{
  "intermediate_size": 448,
  "vocab_size": 1667,
  "hidden_act": "geglu",
  "norm_place": "pre",
  "bias": "all",
  "parallel_block": false,
  "init_std_down": 0.0802,
  "weight_decay": 0.0,
  "lr_head": 0.00786,
  "decay_shape": "sqrt",
  "batch_tokens": [32768, 65536, 131072, 262144],
  "doc_mask": false
}
Each number is 50 + 12 x the weight over its row's rms, rounded and kept within 0 to 99. Layers, rows and columns count from 0. The size before them is the row's rms in percent of the matrix's.

# gate: layer 9 MLP gate, 448x128, rms 0.0828, rows 241-275, columns 0-63
# up: layer 9 MLP up, 448x128, rms 0.078, rows 241-275, columns 0-63
# down: layer 9 MLP down (transposed), 448x128, rms 0.0806, rows 241-275, columns 0-63
gate241 097:68 30 53 39 50 47 63 56 36 52 58 54 63 71 28 56 54 53 60 31 49 44 63 29 61 62 59 36 33 47 47 52 59 32 31 39 42 68 32 63 50 57 26 44 25 64 60 30 54 49 50 39 56 42 68 58 58 71 43 47 64 61 52 60
up241 096:62 44 38 41 51 35 46 37 54 62 81 60 63 41 59 57 51 50 51 56 54 63 68 43 37 56 50 54 47 52 58 41 54 58 57 32 39 73 51 36 49 48 38 54 70 56 36 50 65 73 67 38 52 51 55 74 56 55 54 54 37 55 33 57
down241 093:29 59 50 54 32 39 49 44 48 45 57 59 43 40 41 58 56 55 51 51 58 47 69 25 68 40 53 36 59 46 43 69 42 28 60 58 33 62 38 41 55 43 37 63 47 67 40 37 35 40 54 22 41 45 40 42 45 48 58 40 59 22 55 43
gate242 090:66 47 53 54 58 67 33 59 43 48 57 41 74 43 52 59 54 46 36 49 58 38 50 51 48 51 55 53 45 69 42 54 42 59 61 36 67 61 60 45 37 37 39 80 50 44 41 49 50 58 44 59 28 44 58 61 34 33 61 36 53 70 48 48
up242 095:46 43 55 46 86 57 42 61 40 64 59 62 36 61 44 53 71 40 57 68 61 72 73 45 68 40 76 45 40 64 44 42 74 45 42 46 40 34 56 58 34 60 55 56 43 81 55 56 71 45 66 45 40 46 60 52 23 51 42 50 52 42 44 61
down242 094:46 58 48 46 43 39 46 58 56 59 40 43 41 57 49 30 55 27 36 49 47 59 56 51 54 65 66 52 59 56 22 50 36 49 52 47 58 47 41 33 54 59 42 66 68 29 67 48 43 76 60 60 52 74 37 31 45 62 26 45 37 82 52 61
gate243 098:53 61 52 39 69 34 19 59 58 55 42 62 31 59 36 67 47 47 52 50 68 49 75 41 58 57 24 57 39 75 55 48 42 34 57 54 45 52 54 67 63 61 39 43 48 48 32 61 64 52 58 50 62 43 50 51 55 45 50 58 45 52 53 47
up243 093:29 52 54 59 52 60 48 35 52 46 41 33 36 59 51 48 53 57 47 41 59 51 43 44 51 55 45 39 61 69 56 36 44 47 42 56 76 50 43 66 50 47 54 62 58 45 48 08 67 53 44 45 57 50 67 47 70 50 55 45 40 38 46 43
down243 099:33 40 61 62 62 55 30 62 80 67 39 53 47 61 64 53 25 49 56 51 72 47 47 39 60 58 37 63 54 52 47 54 53 61 50 40 41 31 57 51 71 46 49 34 49 54 66 43 56 51 47 66 48 59 57 41 39 39 57 50 51 39 51 41
gate244 097:43 50 30 53 31 43 59 63 62 52 56 30 45 71 69 58 57 75 28 35 62 61 43 55 47 60 49 38 51 57 69 54 44 47 39 56 60 61 43 63 55 50 37 55 47 36 55 62 36 63 55 32 50 50 46 61 51 43 36 69 46 61 43 45
up244 105:53 68 47 55 30 43 59 63 50 46 60 47 48 62 61 55 44 55 39 50 72 72 40 56 54 77 57 55 31 46 71 60 53 36 53 53 37 41 54 58 38 54 51 36 38 39 49 34 51 27 46 41 54 46 45 57 40 35 39 48 59 74 56 56
down244 102:44 67 49 50 61 63 55 40 46 56 57 25 53 59 47 51 42 49 58 65 51 67 33 63 63 34 52 32 49 51 62 39 34 84 48 43 49 48 52 58 71 45 40 72 54 39 47 47 37 25 50 40 72 36 59 51 50 60 63 54 46 42 36 49
gate245 091:56 60 45 62 72 44 47 60 45 45 52 53 36 41 47 64 47 75 42 53 40 61 50 67 67 52 53 46 52 49 46 45 68 49 37 59 44 59 63 64 61 48 57 35 60 74 50 47 38 58 37 51 39 44 51 34 42 31 52 52 50 62 63 34
up245 098:37 60 42 32 56 38 33 52 33 55 47 28 35 57 45 47 54 54 28 49 56 43 45 70 51 40 41 56 40 30 51 40 52 38 52 38 28 58 50 34 54 72 61 61 39 53 64 55 25 42 42 45 36 39 40 54 51 72 44 39 38 73 19 66
down245 094:72 31 52 32 58 50 74 76 60 36 54 45 32 52 48 48 49 32 48 31 64 45 48 59 71 37 64 43 50 49 44 50 40 76 44 60 48 53 38 77 54 47 50 48 28 41 56 53 78 50 46 68 58 42 37 53 46 36 58 51 56 33 40 58
gate246 090:55 52 67 71 45 52 43 61 49 32 57 42 55 26 47 57 65 45 45 63 44 40 62 55 54 38 54 61 68 54 63 61 49 36 43 60 64 48 53 38 46 56 70 33 63 45 45 58 59 50 41 58 62 59 62 52 40 29 37 50 40 51 54 41
up246 094:38 45 53 50 60 40 48 54 62 41 48 93 41 30 67 50 61 39 42 37 52 67 43 47 38 38 53 54 42 61 27 60 46 35 54 42 46 29 51 53 43 46 48 72 32 62 40 29 47 49 69 45 49 40 37 64 75 33 57 50 40 36 47 64
down246 090:61 61 59 48 41 48 77 72 62 61 61 61 43 35 66 48 53 53 74 46 55 40 48 40 42 51 69 64 55 52 38 47 17 52 42 56 64 46 41 70 69 39 66 45 50 43 61 34 44 41 49 37 53 47 46 40 47 38 57 36 42 73 59 19
gate247 092:42 48 44 59 47 50 53 47 63 47 71 41 55 46 51 37 18 53 52 44 59 47 55 43 47 33 55 38 36 48 48 53 55 31 52 49 55 43 75 45 55 42 55 35 67 63 43 54 54 48 48 59 47 60 49 43 40 48 74 53 73 52 56 73
up247 097:62 57 57 45 25 42 42 50 68 54 55 31 47 64 72 33 40 37 50 52 24 39 51 62 38 51 62 50 57 45 51 55 56 44 60 52 62 53 50 38 33 49 28 50 59 53 49 52 54 51 57 57 58 66 58 51 60 50 58 33 49 67 46 26
down247 101:37 39 33 44 50 40 18 39 40 53 44 42 54 62 56 46 50 71 67 47 74 25 65 56 49 40 46 38 55 50 33 40 35 54 50 54 51 42 47 35 63 36 33 45 78 18 41 41 41 54 39 54 26 44 50 63 45 59 43 35 38 52 61 37
gate248 104:62 41 75 53 51 43 38 49 60 43 39 37 52 40 36 54 63 48 57 37 56 50 61 56 46 38 61 25 56 52 32 53 34 56 42 62 38 54 86 46 51 54 53 54 61 60 53 50 55 79 55 51 56 48 38 40 35 37 67 37 49 52 47 18
up248 100:56 68 59 48 46 45 59 67 40 67 43 55 57 34 54 53 61 52 39 48 57 40 49 34 86 42 38 53 74 53 78 60 51 50 34 52 70 28 64 60 24 41 22 39 49 52 61 53 53 56 59 60 42 13 58 63 50 40 55 28 40 60 56 53
down248 105:67 59 44 49 38 76 69 66 65 51 57 43 43 35 71 52 35 65 48 45 40 33 53 33 64 36 35 71 42 40 44 79 56 64 43 55 58 38 68 52 66 49 34 53 51 39 37 37 67 53 47 58 44 50 47 74 56 48 51 28 44 54 64 48
gate249 092:61 57 44 49 54 36 53 46 64 64 40 60 44 50 43 45 67 54 45 70 44 48 54 27 58 52 60 53 55 62 62 55 44 66 31 44 59 63 51 75 60 52 46 51 79 70 48 62 45 41 70 50 48 44 36 33 36 56 45 56 44 62 54 45
up249 099:23 58 59 40 35 60 47 59 65 54 39 33 48 36 65 49 40 50 35 61 61 56 53 45 22 12 42 41 68 50 58 46 46 38 36 55 68 67 64 39 37 54 53 48 49 52 55 52 27 55 42 70 60 65 44 59 56 42 68 36 33 56 55 62
down249 076:40 33 48 17 65 40 40 55 30 50 57 73 46 57 52 53 56 48 60 57 43 43 63 40 44 43 50 36 22 56 43 62 42 41 57 51 45 62 38 44 57 42 65 34 44 53 43 56 36 32 67 42 56 52 39 71 44 64 48 32 60 39 45 53
gate250 087:40 48 38 25 48 26 60 43 73 65 48 54 45 56 75 58 59 40 40 46 38 57 49 75 63 72 34 51 47 56 06 33 42 59 49 57 25 58 44 43 54 58 31 39 56 37 52 61 49 63 45 50 55 42 63 56 50 43 54 42 54 59 70 44
up250 107:42 61 48 51 53 45 56 75 39 68 54 24 34 51 54 43 54 31 61 34 37 71 53 48 40 54 36 47 35 38 47 35 45 60 44 35 53 29 31 58 48 40 40 48 64 58 51 53 40 31 34 51 45 64 44 57 70 35 43 60 42 59 51 67
down250 117:69 54 35 69 60 47 78 67 33 36 47 27 52 50 39 62 42 37 62 33 39 60 72 61 29 60 36 56 43 62 59 51 53 66 35 44 28 57 43 43 43 49 32 58 38 33 32 58 45 53 54 59 57 49 58 67 68 42 66 48 34 41 43 65
gate251 089:64 56 25 66 60 52 74 54 47 39 42 65 41 42 44 50 33 63 34 76 38 48 41 47 80 72 44 53 34 38 42 53 62 39 45 62 50 28 54 47 43 54 49 53 32 36 58 44 62 59 52 53 43 50 55 69 63 60 46 47 48 48 53 48
up251 101:40 57 48 62 59 38 75 51 43 48 26 62 43 56 26 45 64 54 63 45 51 81 34 56 59 40 73 48 47 19 62 44 44 45 48 32 57 42 68 19 70 48 65 44 40 68 60 42 42 34 34 58 39 41 41 43 62 66 55 47 54 63 56 61
down251 081:69 54 37 45 55 44 35 49 38 34 61 23 65 34 61 54 21 36 52 48 54 54 63 55 63 62 28 44 29 61 37 51 64 39 22 66 38 50 41 70 62 30 42 46 62 50 44 38 50 62 66 54 58 58 53 44 45 37 50 46 49 38 52 47
gate252 106:44 54 57 73 67 50 52 63 64 27 24 74 28 41 56 57 73 40 37 47 60 57 65 50 57 46 33 54 59 62 29 49 60 54 58 42 37 43 56 33 39 55 44 43 33 59 61 61 56 52 33 56 55 54 58 50 42 53 43 39 55 44 64 58
up252 102:45 52 47 52 41 62 34 47 61 62 55 60 64 30 47 75 46 34 45 40 75 24 60 52 47 74 54 56 65 35 54 56 49 39 52 33 41 79 27 52 49 58 53 65 50 42 32 50 61 65 37 66 57 37 47 62 37 50 43 81 48 72 63 67
down252 097:76 58 87 48 57 41 43 66 49 57 47 21 47 39 49 49 70 53 51 54 32 40 53 48 55 42 60 47 45 52 18 43 62 45 37 59 61 52 61 45 59 51 36 54 55 62 45 40 60 62 43 46 30 24 44 46 55 59 51 39 64 25 50 52
gate253 114:59 27 37 52 74 50 64 68 59 47 52 41 52 60 67 49 49 60 37 40 71 65 62 29 51 50 53 29 46 59 45 65 54 61 62 40 36 34 78 56 59 58 53 63 53 61 52 42 36 56 80 50 34 39 46 60 28 45 50 60 43 48 56 49
up253 111:53 40 39 59 42 40 34 50 78 64 79 43 79 41 67 65 53 60 58 57 53 66 54 56 53 66 39 55 55 53 69 27 46 56 49 49 53 44 44 56 47 50 53 53 72 62 52 38 32 77 40 79 53 50 59 42 64 47 51 52 53 45 52 58
down253 104:41 32 36 56 30 35 75 46 51 51 29 47 42 20 27 51 54 43 40 47 62 35 56 32 45 43 47 30 47 52 43 39 59 46 55 47 52 58 42 43 55 61 44 59 45 33 54 59 28 81 86 63 53 35 43 37 42 43 49 45 66 30 57 53
gate254 094:48 33 49 57 38 57 87 51 55 58 47 52 45 49 56 44 40 33 24 49 56 61 50 65 54 46 46 43 34 54 55 35 50 52 47 33 66 62 43 36 40 52 24 26 47 58 51 44 54 39 67 22 62 49 55 75 44 39 58 48 47 41 48 65
up254 094:35 57 59 76 34 43 61 53 39 42 40 27 47 75 62 31 35 66 36 43 49 54 58 26 65 40 53 57 44 34 40 19 39 44 60 39 36 43 49 53 35 59 44 30 52 37 69 47 59 72 29 34 53 44 58 50 58 49 34 53 42 49 49 46
down254 100:60 67 58 39 48 53 44 56 39 42 57 53 45 38 38 35 19 49 58 48 47 67 49 51 51 39 55 45 62 55 38 58 47 61 37 55 32 31 47 60 37 70 52 50 58 43 55 72 56 54 33 56 57 41 28 41 36 57 34 55 47 60 55 59
gate255 105:50 52 40 38 44 59 49 45 48 51 52 48 50 49 51 51 39 44 58 24 58 46 40 69 39 58 52 53 58 69 61 29 47 39 49 38 36 60 70 55 63 26 49 62 46 45 57 50 50 69 62 58 71 27 52 55 67 19 43 53 46 27 64 51
up255 105:71 58 43 44 60 41 41 52 50 35 42 72 57 51 44 67 68 55 46 28 50 44 33 65 42 46 59 54 37 46 38 51 41 46 55 43 46 59 62 45 52 52 64 28 57 46 26 51 38 52 41 49 47 36 54 29 63 59 44 68 47 44 79 65
down255 110:63 60 72 48 75 55 34 73 46 40 77 55 43 65 54 75 45 44 37 51 41 51 32 29 67 55 69 55 79 44 54 32 44 58 31 40 67 51 51 43 42 44 49 42 51 38 55 46 38 63 49 51 46 52 61 62 63 55 71 50 45 34 34 39
gate256 105:46 47 62 56 55 68 58 46 56 44 43 53 62 68 56 44 51 37 57 58 57 70 51 54 39 39 39 67 63 55 56 46 31 35 48 30 40 57 49 37 49 51 42 38 37 40 67 29 47 60 65 70 37 56 45 58 64 69 42 54 75 25 50 53
up256 095:39 13 42 45 75 58 41 28 52 42 39 59 50 51 51 37 41 43 27 28 64 42 40 57 48 35 38 45 44 41 34 52 61 67 60 58 47 45 70 51 53 46 55 45 60 43 57 64 43 53 40 42 66 55 63 57 37 48 51 37 49 40 50 52
down256 086:22 50 29 77 59 46 47 58 37 55 48 48 77 48 53 45 52 55 84 50 49 59 53 46 35 70 49 55 35 48 52 19 43 53 62 49 52 57 51 39 38 49 59 59 48 54 68 45 75 53 51 48 27 73 54 50 52 58 56 75 35 60 66 47
gate257 103:45 49 40 56 51 46 56 78 57 31 69 56 48 38 70 50 43 51 68 32 39 58 69 49 67 49 62 54 51 68 50 50 48 59 57 50 47 50 56 70 40 29 39 36 66 65 61 49 66 62 47 32 37 57 38 40 38 68 44 60 62 43 45 55
up257 099:43 53 60 29 47 41 42 55 31 42 72 40 47 57 37 53 49 53 49 35 52 61 47 65 56 42 34 70 49 56 27 41 69 36 64 57 55 66 54 37 49 38 56 45 46 39 28 40 55 45 17 66 40 56 70 51 34 79 29 57 53 72 68 57
down257 096:32 50 53 45 49 32 47 31 56 72 59 45 70 49 56 49 67 39 43 50 43 36 61 45 52 67 71 64 50 47 50 49 48 57 57 16 44 45 39 28 61 46 51 13 73 36 53 52 46 57 60 38 64 57 35 49 68 38 44 29 45 31 42 59
gate258 102:50 53 58 48 43 34 63 45 50 48 46 44 67 33 25 57 72 45 52 43 55 55 43 31 39 48 46 27 49 57 37 49 68 86 59 69 35 40 73 65 32 69 47 40 48 68 64 46 61 41 41 46 43 59 41 58 46 49 59 57 46 62 54 43
up258 100:52 40 42 62 50 76 43 35 64 56 68 48 38 50 46 38 40 60 17 67 44 34 38 58 58 65 48 42 62 55 40 41 68 59 36 53 38 45 56 51 61 40 69 35 69 48 43 46 26 23 70 49 47 47 42 54 69 71 60 48 56 23 46 39
down258 104:29 58 57 26 45 37 52 33 62 54 62 60 66 40 46 71 44 52 28 48 60 38 44 51 56 62 54 44 40 35 44 24 61 51 63 47 54 40 60 36 47 67 30 54 44 42 29 70 44 47 52 49 46 32 64 49 46 63 50 62 51 44 69 52
gate259 104:41 37 44 58 54 49 47 41 59 30 53 43 27 27 56 72 59 32 71 55 69 54 54 48 57 45 63 63 53 64 62 59 57 72 62 67 40 64 59 25 65 42 42 45 52 47 20 41 63 38 41 51 58 52 37 68 48 65 59 38 44 80 49 65
up259 101:66 54 66 47 89 75 54 37 49 45 51 52 44 32 76 46 60 54 47 49 46 30 68 61 32 58 84 48 69 53 39 52 44 51 29 30 65 62 52 43 53 44 48 42 44 48 48 45 41 41 59 51 34 53 36 41 53 18 58 21 55 41 39 66
down259 100:50 65 65 52 55 48 28 46 68 51 43 56 46 49 43 44 38 75 63 40 42 69 51 30 35 25 52 30 47 61 48 55 33 45 42 42 31 64 58 35 39 73 38 60 46 46 63 59 60 26 49 39 31 26 52 53 37 57 65 46 33 58 49 40
gate260 091:77 70 54 52 69 59 45 55 35 67 48 56 46 47 59 38 59 41 62 64 59 61 65 68 62 57 52 54 32 58 63 33 54 47 43 46 59 66 46 56 42 40 54 39 76 66 65 41 52 61 63 61 51 49 69 57 14 52 66 47 43 44 35 56
up260 096:59 40 47 55 45 62 59 53 40 54 48 53 52 41 55 30 51 60 34 67 37 28 49 46 45 33 60 46 44 44 50 45 69 39 72 59 56 38 28 51 45 60 56 35 71 52 61 63 34 54 53 63 69 42 31 54 65 36 66 55 65 47 43 37
down260 088:53 49 33 59 45 63 51 58 57 51 61 47 46 36 49 59 26 74 34 49 41 54 44 34 55 38 25 52 56 57 65 61 83 38 36 64 50 43 47 45 39 28 59 48 52 59 52 49 42 41 45 38 51 63 56 54 38 34 53 29 56 29 47 58
gate261 099:60 64 43 52 59 45 48 60 62 53 53 47 47 58 59 40 53 41 61 42 59 61 56 53 48 47 44 36 40 75 38 37 57 54 61 34 49 36 38 49 56 42 28 48 56 20 44 54 51 59 47 58 61 54 52 68 65 39 27 46 44 39 47 38
up261 098:44 80 41 29 30 69 22 50 62 85 63 75 57 46 56 49 41 68 52 39 51 58 56 54 37 72 43 48 33 62 60 41 44 55 44 43 33 51 41 61 51 42 51 60 54 57 59 39 34 47 48 51 84 45 57 42 53 58 41 52 43 55 52 60
down261 103:59 46 56 60 58 54 59 53 46 37 37 46 59 44 48 55 52 37 54 56 44 59 45 66 61 62 42 26 45 32 58 62 57 45 52 48 65 54 31 57 72 39 84 59 42 66 71 36 41 41 39 36 65 66 33 24 58 66 47 53 62 30 62 49
gate262 103:68 29 46 43 50 51 36 62 57 54 57 61 33 51 40 59 37 40 40 55 56 58 59 39 45 70 56 52 39 60 56 41 43 48 33 56 47 75 62 67 36 63 56 74 48 30 41 54 33 47 60 55 56 38 68 55 31 51 50 56 63 42 65 67
up262 111:36 55 54 23 57 24 61 40 59 51 39 38 59 47 49 45 47 57 34 47 37 44 60 49 51 54 29 53 49 56 28 61 51 62 64 31 49 37 30 28 52 71 32 48 59 59 53 34 47 30 60 46 25 56 50 65 38 47 36 32 52 46 48 57
down262 100:54 48 42 70 63 59 43 30 30 34 43 51 66 51 61 46 57 38 49 63 47 50 55 59 49 46 44 51 65 61 50 41 41 54 80 58 53 46 51 42 66 39 72 62 38 36 47 40 58 44 49 47 40 36 49 43 44 49 68 32 41 49 37 38
gate263 105:45 52 63 65 41 51 60 44 50 46 53 63 19 28 60 57 68 59 44 42 71 63 65 35 58 45 54 56 55 37 61 59 48 67 39 61 52 61 53 63 64 67 47 84 49 62 30 44 44 49 53 51 53 63 49 49 41 38 43 76 50 30 29 65
up263 106:52 52 39 40 55 44 28 75 60 56 72 56 32 62 65 63 47 47 27 44 70 37 49 54 56 66 56 56 51 66 49 38 60 44 40 60 37 45 53 66 59 58 46 36 49 51 42 64 46 33 46 63 55 26 45 48 43 30 41 44 63 81 44 62
down263 107:51 21 33 59 53 40 57 60 62 70 47 43 38 27 55 58 67 50 61 52 45 40 52 43 10 49 17 33 61 58 58 51 61 60 39 56 67 60 48 51 47 43 42 40 45 39 71 51 45 55 66 40 42 78 36 42 51 67 68 31 40 64 43 60
gate264 094:72 62 53 37 60 50 58 44 45 41 51 45 51 53 45 59 27 61 32 48 51 53 47 44 68 45 51 46 73 69 61 35 26 42 51 46 38 57 67 61 74 45 71 53 35 59 66 60 54 76 47 26 38 54 52 51 66 69 53 74 38 51 51 40
up264 097:25 33 47 56 72 47 42 55 53 46 56 61 54 55 40 51 53 43 38 52 46 40 64 30 18 81 23 60 41 57 47 44 49 41 70 45 36 67 53 47 56 61 53 69 40 55 75 69 52 63 70 44 49 35 55 43 27 45 61 34 49 68 57 52
down264 099:64 56 50 57 68 51 61 53 49 52 73 66 52 44 46 34 54 69 55 64 52 41 35 37 32 64 61 35 66 43 52 38 51 55 60 31 43 30 50 38 44 47 29 43 57 50 26 36 59 44 49 32 52 45 49 65 52 62 66 67 49 25 27 51
gate265 110:69 28 49 50 46 63 39 53 64 63 64 40 40 38 57 64 46 34 73 27 37 70 45 66 53 77 38 40 49 54 53 60 51 52 51 35 39 49 43 58 40 57 42 39 44 49 68 69 12 44 44 28 43 57 42 55 33 50 37 48 43 47 52 24
up265 105:45 53 47 53 51 57 41 38 56 54 59 26 44 47 60 55 54 58 46 38 61 56 77 50 50 38 52 19 43 54 35 65 58 47 67 51 57 37 49 66 58 57 50 54 49 32 80 39 52 56 39 67 53 50 65 39 49 49 61 63 35 71 36 54
down265 108:45 45 44 69 53 62 58 20 56 52 67 52 50 40 67 55 69 24 38 48 60 47 52 51 39 59 48 26 51 46 48 59 57 65 45 49 45 65 26 43 44 46 65 56 39 53 58 39 70 48 53 57 35 46 39 37 40 61 54 31 41 40 61 39
gate266 106:34 60 75 56 40 61 70 51 54 59 38 49 68 39 22 44 63 45 54 54 37 68 54 42 53 36 33 51 23 47 51 57 61 52 48 52 36 50 54 68 51 76 58 49 61 41 43 55 34 65 65 66 41 41 48 43 40 42 38 42 53 56 50 57
up266 093:51 43 33 53 46 25 62 28 37 40 60 63 54 51 32 55 37 64 69 38 64 53 49 47 30 40 49 35 27 55 44 56 31 51 59 49 39 27 56 37 37 59 35 44 38 81 54 55 29 38 60 47 78 50 59 59 63 42 45 45 69 44 39 43
down266 105:31 50 48 55 47 42 61 25 20 45 46 48 69 48 56 48 56 58 56 51 50 42 42 62 42 42 46 53 44 66 47 55 36 48 46 72 62 38 26 53 39 34 69 51 62 62 62 49 55 39 70 69 56 58 44 49 58 44 41 36 50 60 53 82
gate267 088:52 48 49 57 48 43 56 55 59 42 49 46 74 64 24 45 62 60 42 44 45 59 47 50 37 36 42 28 52 65 48 45 53 47 50 52 32 59 28 51 42 53 47 52 59 54 66 54 52 48 47 31 33 55 64 56 63 59 63 70 48 44 46 47
up267 091:51 73 41 44 65 53 35 44 53 33 69 63 34 43 34 39 72 34 60 44 67 48 37 51 64 55 62 61 45 51 38 57 23 43 44 47 60 44 37 34 84 43 52 39 49 60 58 50 52 36 61 68 53 38 56 58 55 51 34 38 65 47 32 61
down267 093:67 61 32 63 65 45 45 45 42 45 42 26 44 51 37 58 41 46 50 50 47 59 63 87 51 55 53 69 76 38 41 56 24 63 58 32 58 40 49 43 57 45 41 56 71 39 40 49 60 48 56 47 64 44 38 57 51 42 61 45 50 53 45 51
gate268 104:65 66 38 57 67 47 64 28 67 48 53 24 54 51 34 47 31 44 44 44 60 51 64 54 55 39 43 43 71 48 65 61 38 50 57 74 19 76 52 70 57 56 59 68 58 70 47 57 46 42 63 40 45 43 48 59 37 39 60 54 73 57 65 44
up268 103:51 49 46 51 54 47 58 33 55 40 65 66 53 70 69 42 43 42 40 48 75 48 52 45 67 47 64 68 50 78 68 53 49 54 67 40 48 52 48 52 39 50 50 46 44 64 61 63 32 39 69 50 54 57 51 62 69 52 46 65 35 26 51 48
down268 109:60 48 56 78 38 76 39 59 47 61 40 59 62 46 41 62 56 54 46 53 40 70 66 71 49 47 52 73 44 38 67 62 50 47 38 58 39 53 77 37 24 58 60 34 48 61 50 61 60 60 65 41 57 63 48 55 62 72 67 56 44 61 54 58
gate269 089:33 49 58 40 28 48 43 83 58 43 43 39 52 62 47 28 48 60 46 59 46 63 52 53 24 38 62 46 38 42 49 61 54 49 45 55 32 37 53 60 67 61 71 52 33 36 58 60 46 35 48 57 54 28 37 46 64 46 70 51 48 53 31 39
up269 089:43 66 52 53 54 32 44 60 49 35 60 40 67 43 44 52 59 53 52 53 39 34 47 67 33 49 56 49 40 50 54 49 56 21 63 54 25 53 53 35 62 51 67 43 73 39 42 34 49 54 55 48 47 39 55 45 55 42 58 66 40 59 34 54
down269 089:61 36 40 47 45 48 39 50 55 36 36 64 70 48 47 45 67 62 55 47 69 48 38 62 12 52 41 32 53 61 52 56 33 48 46 53 51 57 46 59 23 58 51 42 62 39 37 51 33 56 52 55 55 49 53 63 49 42 42 57 47 53 49 57
gate270 100:24 86 37 58 61 55 64 34 53 62 29 25 44 53 44 58 47 67 44 36 53 60 57 29 44 52 46 43 67 62 49 60 61 58 62 46 46 51 46 59 36 51 37 48 62 46 51 64 68 53 49 59 60 41 52 41 52 31 45 53 33 66 72 59
up270 100:43 65 51 44 46 44 49 56 71 52 34 45 55 57 59 41 42 35 49 50 64 37 46 45 32 52 48 32 41 51 57 55 57 43 47 34 42 47 56 69 47 46 69 57 59 53 48 55 34 73 41 43 60 44 57 37 15 71 63 70 29 55 68 38
down270 097:52 74 65 66 53 46 44 60 56 53 47 65 53 57 67 51 53 62 65 45 58 57 38 44 52 62 43 66 65 80 45 61 41 37 46 53 58 65 34 53 49 73 36 50 43 54 56 42 59 59 45 61 31 63 40 50 45 51 57 62 55 41 38 41
gate271 101:60 48 21 73 46 55 70 67 53 42 61 64 45 54 66 65 58 75 59 57 51 51 54 44 35 29 59 21 39 68 57 65 43 54 50 56 44 37 49 62 52 68 55 58 69 52 60 59 67 61 67 61 51 39 46 65 64 50 81 41 35 54 60 37
up271 101:34 52 52 66 48 50 56 49 48 57 46 21 58 38 47 61 33 55 56 43 36 44 31 76 60 31 43 65 62 51 61 43 42 41 42 39 56 37 50 58 44 52 56 58 59 86 36 66 31 44 59 39 48 40 28 59 52 76 48 67 66 54 36 53
down271 109:36 41 43 52 72 49 54 56 40 62 54 45 32 34 52 67 68 74 75 44 59 59 47 46 35 37 59 61 41 44 64 45 56 43 41 63 60 45 53 43 52 58 47 57 50 41 51 44 72 43 56 63 56 49 37 64 55 38 66 51 81 56 53 65
gate272 093:39 64 73 43 60 45 55 54 35 38 31 50 56 27 38 50 49 68 62 41 48 39 70 35 48 53 48 35 64 83 40 35 45 39 37 38 60 26 51 43 25 55 40 68 44 60 59 42 57 28 59 67 51 33 35 46 29 60 57 59 51 73 56 49
up272 076:42 53 21 54 63 66 76 60 39 46 38 36 51 49 53 28 62 48 36 45 55 72 51 66 49 42 36 42 41 56 54 59 67 38 65 34 48 22 47 49 55 51 51 42 51 59 57 38 47 50 56 66 35 26 44 57 45 51 54 63 53 63 50 64
down272 093:44 56 44 53 39 44 57 58 62 21 40 50 43 49 70 86 56 65 70 44 37 32 61 32 53 55 53 57 56 46 39 23 68 30 48 35 35 46 50 36 51 45 39 55 40 46 40 40 59 56 39 55 25 58 39 33 44 55 42 45 60 52 49 49
gate273 100:39 38 34 45 35 75 56 44 39 53 59 61 54 65 41 66 40 36 56 34 24 81 65 49 60 46 58 62 49 63 51 71 44 48 43 48 34 34 61 50 48 44 36 32 58 59 50 28 37 44 61 36 57 64 53 33 39 42 39 55 40 23 65 32
up273 104:56 47 42 44 38 32 35 34 67 42 37 57 43 44 51 51 39 51 30 67 59 31 59 69 61 40 29 83 62 40 54 42 60 59 45 37 55 46 42 50 59 69 43 48 64 47 44 41 71 64 41 51 44 59 30 34 63 50 52 48 62 68 48 50
down273 094:36 43 47 43 50 58 44 56 70 50 38 61 51 56 27 37 54 58 41 45 54 39 42 70 48 57 42 36 60 37 59 53 49 33 51 62 54 28 60 52 42 47 36 52 60 39 75 64 59 44 55 53 48 35 57 69 54 64 45 43 50 52 34 52
gate274 103:40 72 53 35 60 56 68 28 43 44 45 59 42 48 38 46 50 46 40 48 37 55 51 14 68 46 79 63 41 49 62 69 57 52 50 53 35 43 55 67 74 70 62 64 26 62 37 40 24 52 45 48 61 45 40 42 54 47 51 74 59 64 56 46
up274 104:51 69 34 59 38 49 42 41 60 43 44 65 45 40 56 39 29 68 48 49 46 42 28 66 21 73 55 65 56 39 57 45 43 36 54 61 41 53 41 54 49 46 56 47 49 59 78 31 48 48 52 66 34 35 37 34 47 65 56 68 44 77 31 37
down274 101:45 43 51 43 50 49 63 44 85 46 42 57 61 61 42 34 51 64 63 57 68 62 55 67 41 56 48 61 40 37 56 53 66 35 48 52 53 59 76 42 45 58 59 60 64 56 67 38 66 23 59 55 64 30 43 50 47 72 43 66 53 51 39 54
gate275 092:53 40 59 43 69 54 55 56 52 41 68 72 43 46 61 49 56 37 52 40 22 45 40 49 45 49 46 41 54 69 70 64 37 48 46 52 46 50 36 63 51 60 40 39 54 56 34 35 61 67 55 58 51 53 45 67 46 46 41 67 57 37 31 50
up275 096:40 43 79 48 52 47 46 40 44 66 59 49 70 53 55 60 55 52 48 45 59 56 54 53 55 46 43 46 29 33 56 40 41 62 51 50 41 56 61 55 45 35 29 54 57 51 46 83 69 39 45 40 69 51 48 61 56 49 45 44 53 65 58 42
down275 097:56 46 46 62 61 39 62 79 50 59 46 62 52 28 57 46 48 48 28 44 52 56 58 42 69 51 34 47 40 56 57 35 39 62 65 44 43 70 64 34 50 52 48 58 52 29 51 39 42 49 47 45 59 31 56 51 72 58 52 30 71 52 58 25